From a checkpoint of a small transformer trained on Wikipedia: capped logits.
Each number is 500 + 50 x the weight over the matrix's rms, rounded and kept within 0 to 999. Layers, rows and columns count from 0. Numbers have three digits each.

# layer 4 MLP up, 448x192, rms 0.0954, rows 386-447, columns 0-47
531429460534453503474528481573554456549383475503478498500515604444485468464543475577512552538480543518495415454475565508420593470565519531569503
508451511519598419585500520521563429412451452593590554559520505550472528507560458636523546473583534511511410411591603488578565533434489502484522
431538578535534518523543448477571495554569488447618523450577545494478473554559611513474490573579538531497530498513470497577459409466507566528470
493459518478510541420439573472572438508601456533555537535493569492468481486494483404524520505537547422470532486502430600576493514579566469543529
511435494577510440525445510435433470558492522421486446494440486535469361587520496426544482422453520590594502423444462554536535495444418531466497
590573420542507604384538523418432555532491550511403500422516488548525560454472484501464478437458525487520521428409415539506423455447475527448539
502465486564506521474546513539506565525543565503494479539448378531486505459499414504487405437574489500575447513465595503466520474521503502478613
462540460562529504412615478480487541562463438465555554535476531635496542525618575514473433539484533661479529481405400507488561589530504467527525
523470539561462557448552514532498540593517430520538546477486484491518424534559534499543523445554555472559469485487397514579442519536407547498508
424488419444490527528438534447438535522447409486567492565499536575542479535440399397517594438531564490469475406544456505452596478485512505572410
463484489513572543569495555485488522554497571531564537638559547526474612517524552609402505510493509391507471528416625529539455532450447561447495
580513484463488510545575527473474455486533491502524514549452470603562480424451535524424369437528491386539545449547549479487439476487552540485527
598502519549472530498495492587480462440499432465449442498408541500482436452381513394409595472455506467468440436447382543583492534432513533535487
504518497549494456537507577504494464452531471525504471537578435512572471434467527489443491467570505532497549584530539422471419487465523479469573
506417480531527470450521485479453437547487643536490498418551585508401591511603489563484537571418458516551459427453459480440523491569423671467483
566449463477519505468639532455514431532488529456500526466498460491513543497512504482504505392423485518486420609468511459467510515530512530531480
496507502481581522430572542384558575552468459585558483530481530608497513489568512551555382498404508546480560519538422398543585493483582451436423
526563557496472485611428512496566468572437613503335562517553539396530557431511552408535589409522513450508483490567486516512529564562417517453564
391535506467507503455482507409460462552528501530565537566531552510471508423590428410495482550497507556487573519523537580555570547484502414469530
539500543519530497504513532508539459533476495518462472488434494549519594545481463515513547510489536446442506515415491560445438512460422527523543
503529545525472494538412461576504468511460543491471554526500533454414522508492435563528508527485491553451549475500464609537532578546455492367566
479448440457517530556473531552622581495513457516554559527607465468545523509479533550484519398470537498590542537577557444411507493521453477564489
479553523461481557508550506465509462506537530542515531497455519473548532500445421634448485405575615522465412543448468485488532366494556451540558
465517467576511494512447528567434532620445520497565556545616484497449537575581510474590544452548480583590407445533481560600520527570540448471578
488594453487566656464565487582559571497525489440548635599517514531468440472437526516410473564496467554544534527437495545534591520482456520477515
467470495542489377474480563468504564515446460485437454525437531520515503494527443519551486444518442551464433457467401470516461434501484423623639
416483514405469410533555455491555529380574491517516561491532585503497560539501556465452537486497502594507454534501469553554480607479435542449515
522378479491455474554488504470422392405509567449467546501445536517477472474583496440597487530459491631552461510416488509500613531443533520477537
571465629478457412537449443438578492539557525456437635507536468438564423436546532537574417488457557537576451425600459563535470571467464517509536
553514474483532508533426474485583567356495565468576479535464480550469502430441502477513502456464506536613565509574491490521515419490560426544467
530511474536506531459446494540524525447527539593471459590429564501504508490515535491445499478540535479587475522472522528499543464602531533558520
439489508503497504470469528455546519588506521451553488485474460533494446516503520501490460609469428509455521463457469464419415423502462455482496
527580617505620528449515546470421485460482541543516517463522533442492440527474534528538531649435459485513525468454511489454513516418525478475507
491496570464529550519493447548478535462462559551484426558462485556566471552502387571520482522408579557482459428447490463531521536468568445503553
536524447504430475395550467522436463485535474536501503476509538555447410560493501576461458502509517556474585518527564568616443468534514489430419
402459517376484441522514359563506478384537538494501499511544509532488464479532464428541473449448362598469646554500499467474397491459500639585491
570521509478529458463495468596416420502497461458465431543628610517511496510486521531592418450470560398554526512558508489458556496563468491491488
499396461433431573428538491438447468581506572471503532479549453505523467446559539565503577580481486573537537515580492464467494429495536448463564
488501506453500545504567475578550489557542533565435556562437569489513460445490422503550478572485561461416577445598506506484429494332564493449383
528435478449474462436458445460510519490529549604553471476562530574539563513471504508470501465483522520442543587562492505425543494557486446502430
503530534446493536479574484413586542534530446497510529564546583565489490681496542551505482514553514529546528521483550483462466488489596530451476
493412557480543410559508458487554477552465514490609485569499454527580591486491577546494445557462586567478514486545482515434466458560504470531491
527503477572497495486527437502451444504473475544469481511463511485497480450473483442535496598480443556486509494530505600610546510472592504402537
446476516539456486476483466476445451567444516439554508487518490527434452560571493484567560582530467444478455508511446462421610533474504546532592
489492445536419498553486493551411610487468515569478416521485501510546539538347555477402437423476419637540489533589517523508513524542552460515474
468545512514536525516489559566441525485533443488432501508454502447494578596483439448485505498469503492543568560473501400543513520532560560546437
532548533496509574464403493465547556508580499496536419494543499485532525494514447439467511468425457516561507538543500529513465488507500581467518
531489433467479519453522439549471580536586476527481528535507440537443428597576534519558497543515401495522379531497425517549491464514505470521451
512453462471474474522474461515563528499419463406431453555451461417478502507483489583557412504476557467518504469523521529497429591487492470540476
546553495499523536501479398414466488529506514557517526492406520522484502429554516448525506538544570572487463496488528550434440541487423570517540
462478634481553553531423451458569534483417536485427487483502483510530489485426466510475490502554474385557550515513458553538490498439530448538519
505437454446632510538613511496477442394545402526460511483455476508435478471550507520436525538474525454473514474486449554446525463513458468499481
449396556406471600467571413518491497495578564517521508500505454451478552411476497525558543524517512498568594523426563471540486436533570567522557
565447556513479493445495568397504523608450497480492501482526520536489425469564467425435485485464368423537485447563560408468511531409578502442477
563510552499478492406526469490529537509517484499499529423476511585479497448507459467523525500516535523468519488470528536453487519393564521526332
473459515496516459520628498534467535451528500501470438404529448590464424470478550598486441439464486519452562523543535476480488497468467525440492
564497466472510449564499551573520598489496504560471499437405526504536591444442561499533553571471516484484529387501432524447560435599473529424547
520556421555495455448437437534505427538445470447647520448508561566557548514529382518546502514482531443577513469546479442504490470497508512550509
480544523462444465513520530448465446577408514498426466461526556630483409484491551579578578484471430588525565530512580507548565564483445463515533
415486598494567600541529604533460454515508490541418568458449425428459520449517509509558556568509483424553485483438487625473500588490467379570499
515549486428521427528549558549490587519489427455483488523477515543557515553474512591551590532438519492515531548513537436507456594609484475550598
465484494548465420427595507464504524540481454490483404566571483535647424435555548475550456441610461552450570468491554491463596573529542558515441
# layer 4 MLP down (transposed), 448x192, rms 0.177, rows 386-447, columns 0-47
424481504509464586531468532467494544547456630532546493427476498582473560569493493466572539561526541491467427528583432537609371427459517523502566
511554504453484477550555534479493406520464522368468528529503475431542524372469545537507533557509467362445532470451454448500528570498481439511551
391576519489521519508565502476567447432488501580503469500454482466577533508484528489441471453514388558472574504620529604461484504551465404459482
478490536508476451442423511494392531496625524455487499502535446513495521467511532465610538478536534430409464490529477502506413510511537495482646
469508556573554583583404483491597500500506523450489450431534607492503428499527452475602462535501419576494448542529509566545456491527464500558425
516473607545541402490459466455521453435500546488567530545475568458532532544448476511468535521583431431483507426483491471470592471550563535518486
379562456496482402556487507539552488375501498510461487656582526493434448532498505440572539488502550472472499542396524545516493503564506564517469
372428559485468439439438509480458535425464531520398560487497554388459496552495467503463584373473548545550404569467506472407589459444479528560503
506507495499523445563550458458508525557495493541555506514605498383530443606501588427422579470506422550474449488425491504456559504438502433597508
507566454464561516465488535502527489490515474464432464471464446604510486471534454397471553552401515491472550441443488535486486539482544513521470
525505458503503409589514512603472509422444484601567392433592525467532486537542501497489563579458422458514431552479494469534495538550419548514582
460543493517538551457473595575447482430538491490489444496411498599474608412536482457478483571593493391552581588537482506539370498497479451524496
530516435514515477614509505539478588483460480576586496525499482441436474440521455493500535504412497448515536452464507498576508567492508486648548
515526518454573391490433479493434529528521535529477430527475479533461535499550520532491508513433492515407413526533512556504558522556487510504505
525476472447423508477513538447505549555400566516501561375502503469465566511521557595459455488483430544481509472437554438471530514486412501484634
519458464508519558495548531475477394535553580414529457455432501592452449482496402461373470426540521491458530558480530526418489390586386518542526
498484472534505526490473410517503556540494512475578479502575389484515524445527467574512427427447490519564517518465426405565481423442560486413458
518544500517493514487527432514465459538509378487553550429444503486390514537446447372533508579511474499395508530424505636520507478476415501421428
497475492443439497510377510479469479510477556448491529508587584592502444516547445599546554525506530516508483480500509584408481530563519520558522
458559494488503485573538481572530466595558383504486431640526610597513422485450506559533516476516544557525537459491472612558511535465455563511538
501524525503474599473454566561530549583498549453506549539493491607494537553477524521397480537537494433529532535521526505585442451578500489490392
471400404491511573546552475483519453572572411660546502469540508464524618551465467558514477543508473468522581487560628525434539438522514541533518
529518500463467604474590454481436459502511503502507533474486517469400549644480440515507428471468464541470598551499480465544449573498539434537482
564528476514526508544513559433441470492502551422526483523576444497491504484432487457402403537557488527565537439563419455468479496512565500503564
474427536568478466571411447501514540425395507514497488552551471544433504543507424499558546529506525412431516528493505467529435396420479525523474
452393585538545477535509447523466553505446404449504478472484516522448534483410525553478451499496411413447541573529568548512568571479531588385530
507579436436508467521571485542530506529531458464524500486427568554512483477565454468468588525479434498456436509496460526447409483509440524544513
414516428514516437482422583573522510490461484530546476547582558457418457479524577418469415504570474540456539491482493502477537483525538510458526
448448446485499574503542476397459460417509533454469517555471501452546432486505587494514478387504513512539533552479360539551492539555520452517465
361506491401531511444507463413451474499544533496551579504540464483456550509549461560476513504538579482537515562593576597480510517459503541494391
505562488544485493523479473492500430386479515551509525533364618450502507420432517504505472491488579504519463567545510590504503478555548515434486
474412539445552468529557404485525506499509529465434484489450476451502509528545412451451489516579486543537574501556451469487471555493490483490503
516546475469546553511582472469537496402452531457527393504461435446509432538430464448482475480465503568465480461412434576512570530550416440412580
581602523487498442517555416499498550599578474551458369503515424526566512529438389466434494544460542396499576448521445565549510461496600505542476
403476540534568470574509475574533569522461521551442502478464404490533546490574575498562564438496511535592488484437546568441560422563478479496458
579485480569458554406499530485458576583481481559537507365462496530516476470496545414478512475494433441528509519519511608542520580470606456485440
588564473450503479491555460462484449521485526491549430446436489408512472468460491407476481536464507457657476519562447491479459500427538464506601
461504502539454516597519479521489521527499551449507616526410527562507457469470494506485628564489540544492528502499411440508427479483555503510528
499530533500498552490521502457461459510437394394529585448636464489503554429497521450400486516486471494457499509467552505385563553569486537510535
562518498581505511545481473581424568600449488503474459502550555523431419600471472405517435531436560449558539434494500500531447549439496485518597
450509577534440589505478447494517449452482507637587496462452461495498531509476585458522507477470539492487490450475430557454484495593493499501528
566468511472488420530504540506515467488487520453406590511407508529506518461421418513435467495515560515490469522602418527553609532491580518379499
469502432457495517454610520596539464464516489451438576509537589587527493565408452572478498534589458442496568468503519612467518443559619541567407
489535507443504499492491520511533444535577482503488401466523509530580550437490465392442582504448505547507470420535453570523532466428539483426529
592557479437518484467531454570443508574421527458502455507455519448489579514558524463514554452528421380597583515571557540453458473559467570541480
585503580438504584495528539442501551407563514452481521486477462554550485507582527501466539499484450441490477551558545411544584565489547476547499
494440474602447557491431457518446493542484527486538453519479494476545493544466439551435443386532598482422454538435576425490584438558396553486511
484599588407463513616452471502518511478472530497478445505528462490512399567491490511545570465568495514499507492462455536550349522559600437657379
557500522561606443508548560536470450432483530577514566514534472462508533497429536551483498527548502583505503529518519509458530467525458478521510
581539424460409373438462450531484531463500524438534554505504529488537492559478500513457537455478394498580488461429496474530507564500473518580489
533357544596442446482502490516472458462545493471484442422462467455460496513434446500512444463551504410567398516579515384584544478476426468467520
552509469422562542500502554395584496408405607501429499503467446545479513476400502436488472619412514416584456449533391476529415555471543507416543
499525516506508415585503503529502531482447478573601563524530542504566502488458453496507461450477579485468447417545486495490472503470504496502523
510604543581612444423477531409522567573473533517601512574570516420562538543516499481442455469415513485475536457497500454404590516446443439516523
496476470520446474470571458479543438470510545560563507489449477496456496546597535568483400458364516498527423402540486529518510550498522532457608
515519547505467467458412525525507553548486518509473527422475512535490599396523552463535444437523514502520521527527508457464418483422414430535570
525491559602534513544385541386507543460541507592498457482468467515537501483492554492510493520481509501619438527508563479399494522422553488468450
566579441475457536517571498509528487533515555481506458520540493482506613557472560607558526430497494473513530487556468469535555551473486537557484
506494494492563476547490497535407543407530542558487497434478422489476534575489499496446528505541479556515463549491556562485547494484403488408546
483603435440516486453561491520431531479528511483589381521465467487486505496504479551468541525487493415431460443522511457526484464500447448520491
495502437526463537477430509528539503565460431461535539545530492516533476368574520493564561530529396403522548422574551529501515406471495547519538
445544543525443578445504513476491401462489480553415504467512580432533448436501473455447535548421474440509454566522549498465538561495569509495486
# layer 4 MLP gate, 448x192, rms 0.0947, rows 387-447, columns 0-47
544439538504456410479428388492604415559427414494498433484529574397496461528477450541493467395541480437548477546534549580511407429541496506483520
485466439582537434542537509547432479505550530532552475480501481522540499448391482422526501479494454440561419484401534489475528436517422531578468
436525464537462510453602553493500465558540564499453532510544456501396494451471479491520552405490547457511493438577466526502528436448521508535499
501526504436522595524562502437564462449459612353435488546425478343549523419421479512444544480517566550517569434488400500554535548475453486537459
504635480486504454493498504475472478495518572507503530563501536496468503471487413555479399534487472456508493408490434455532518405479472439468472
595525537548540490459482493480513527644532483427437541410462579482537579486502371531483485560515452425475574487561443502548550538530480409502588
496515581492516513360468484485569554528529555381541523486574515477535453573519478372441457597478475560507462458537511532503517516476503500470542
435550477461505449464567507484495496495604638556474500530522491490461593477610483485515553429482493531511541550586559619508579486480479501485451
481490477462453551462559504501493534415476443529432530403511491432497481489503444446513391514601553540421441496458495513530536536628405387482481
482497495501606625464423505463459566533551434467498427577476438442486510481501570506467439523553560559459630455491489468472459431497521474470505
473507463536551463577515561444529575583581567525514429561514450544532438482408441509538367527521476452556467608614441542425435445547501429497487
521411477475456518492480510513516529525579509523431451458410483535517422446462507530504542424526431457468529428484564552448476467438511498511450
426484509508519566479549489629479582417580430518471534478474502397492519400537489440509467436530433561461523510502496370541520538530407472571442
413560491413424504560512497491559520497412514466533441508425458498574556489570485509452421548493437539363463469443487535505528486427561479493531
488505502536478460468451438516500521380441564492453459528486570467547481476497580587448529553444552429512452441538408500449560503423533521486435
482503407461479481484494525512552487527511468562534440507505493451561534474577472559548484494440496486421512516488510435520602527456480464474455
537484468545507419493510585583448553461525438567504496521524521546542431467478504643393479518553373421553516504515475482518469383497450582540507
489578490516523468496584552451410530445486537426498505505553536521540458496493554480420487472521518543464440522519418476405487456499485495512457
514449487495573593424503498490446586433456503483490540436509493549476529534525414446508456472459446478499500475519504478476523503505460493455422
572464509446498505417439399468460512507545476487493448399488495515570450523566468397522499420480557495475436442426376492502487543514511535436491
490538514483456411503541552495494424511413561427483460428453511541477438560434502451400425446601485511483393499395445476532466499503556551551439
470496531542433465488528442474450432484550509528531557447461580541548501597521425560459438487505534485434593553484537449442493469587531474576504
461559493529538443571545484480427530511517488569482530487526424492391563494469465437530547425556591556462523506528500557526533437529483460566453
508522529482590507469552505488516415553560517477519478533376490438545481479469515572466540390486566510537463445564493491563538484499545515419614
570560441590556551514506535490493425433520544540547475594456470474524454546521502496392560453490436460507557458520487507508523402565521523529416
495538473457485564526586445447481525451526458453427617450506482510516492466430451597585476423517585519541509501454541388475568474507463530549520
526568585560466528469469514414371410558524527525418499446585467498480519512604463466418552511535549604412468464491473527545483491550552516504599
511458419479493580577524534462490531489485453540609499503520448471391535471542489524524483458519521549522477476607466524484390555484499430405476
470533422440496510452428554448496538518453457398560573445577414472570584463494509555621458519510545497509488567533506531504651505530528545561528
470587556556555442479467557440488474522445453501603496374545384511550527493454496482584471510537507406430514469526513510553402468448478466530536
502539492500451468509427550468462435510451439532456554479518516392489427566446533548538490540489619511507452468497599478530520440496550448598497
431570475512468460399517521467499404487484409598506441544493566514524457502486567468531527404407542467560507491559557571498474669494480554519501
451536497519585459414534529484503511446428494375435446529543561466517552496474509456467395429539579510497454507563538478592560511513413539487496
483583506448528485388503500506465541413565462556542424604572467507509427534523449439538498455562487545507493548409537505503548439564570539589451
428547528508572500483489446509623473496509520509615463424436456525474496451440553405477434435433416538485557632484540492501433456439507475539484
447409490466449450460502460571554573561436627503474508529514468488465548494562593493506478487507405522491481491424488558483578592514504426602546
430481537496453531541526401448409508504517565470447543459546562499509464503536550482452483469444527444526508519513469494445547456519449487500513
492396526512487562522422502505531494515451540454562497488559455496383501528449530537526520588542564495480454474465528452545625555483506594405451
517454457562532468558479529490471477577508446483471396467470488492615518527544427550526485418475513526562549467388455531521488531530471473475445
546429441493490565471473398499449460441453568453438502535512520452521511475466457467540449537584551627429494421393418469518553529556520469510488
582402514460476520461548537436531443497478475543532486507444521491539480599487480485431517431559553567371581517535470496506486489525523447534483
553409498494507479522511504470552523487526500547453460494578477463504470473500516547505566522481471466489506451549536540473575603496451488471511
517529514427461493519511480538468520408499505529519447532506556481465450545437451485614455514449523381495540485527504551485519505503389431523526
498424504542489597529518483476521521585556464504604436478496530538517520469489573543516463494377450452544586496484538459513502464429512561492420
457513467511493519438510556491592465555499497532427484529503434435491485537488451509475596449471518433447502507579466532430488411516536502567441
516458392478572517547632465518531538512566537479409547585508511501618444540484522471496569615519482512461638486471464565592487487457476502507471
516446486524454497472552461522558541421540501428413472514461567534463468474488476479578490446505478524495508568483555419497496501582497558552546
504398471525480475534509513515636477471484501419623536554465555482414481402459524506458468513546530478495573456477543455455480485459466505568503
510583488494537518459489430548535492516511449560543461540485482459520592509502488434489506536502469579504441490539505484510435431621462557485442
499579381502544464407534516456490445527557470450474604513427440526444489492609507458514445531467462445458589478504550532424439440505463478567474
565428500499540505639501543423600480484580456468443545382458604494509500422487525474569452503524501481489542479501495569382492516500518502535541
409452464505474443512452502484540499414489480420557445534602465476522513479491527568401388475550445586530472495487533570592483553474491555446456
424565430436520492486516462569438418435480513501466437506484458566526484527568526460610474537489516563434454442493503531487544556505413549479557
524538544520432583439621511414467428529537521533529559500419498565533513554554511473485528555413516512489455484471557530432491437385644508529520
444454556619511558420497525412568508568504473549549550514482440528562559372571483477570521500393462442525549488494525529471438422486527420381471
489496512457569453413487509477452510448546555514508455517397481414466542515503517542587468443523467504509543561513472533558512467484449444488549
501466446459520381458516510562531486480560431465548472489465489491526537516478589545587504469507428454457530534525543476532615542446481449458522
576468484527523480580525487552609519528483518515412495528486483432511475483569471531406483520505573518532545470459543554429456408527439421455522
469509489518441485545390477506516497450482547490516408461557449542494488543433477493464493393525536674562607557597460402432503394518489534449551
478514505502517560506504554496431522517511523538534486476415547515556511412496526474429539488460560494462420541449469398526493582480489549502471
446430503556577553487474546554520443486482519501448499442482454400538539484505493482520627467563443530477518555558519510499586536465512444579555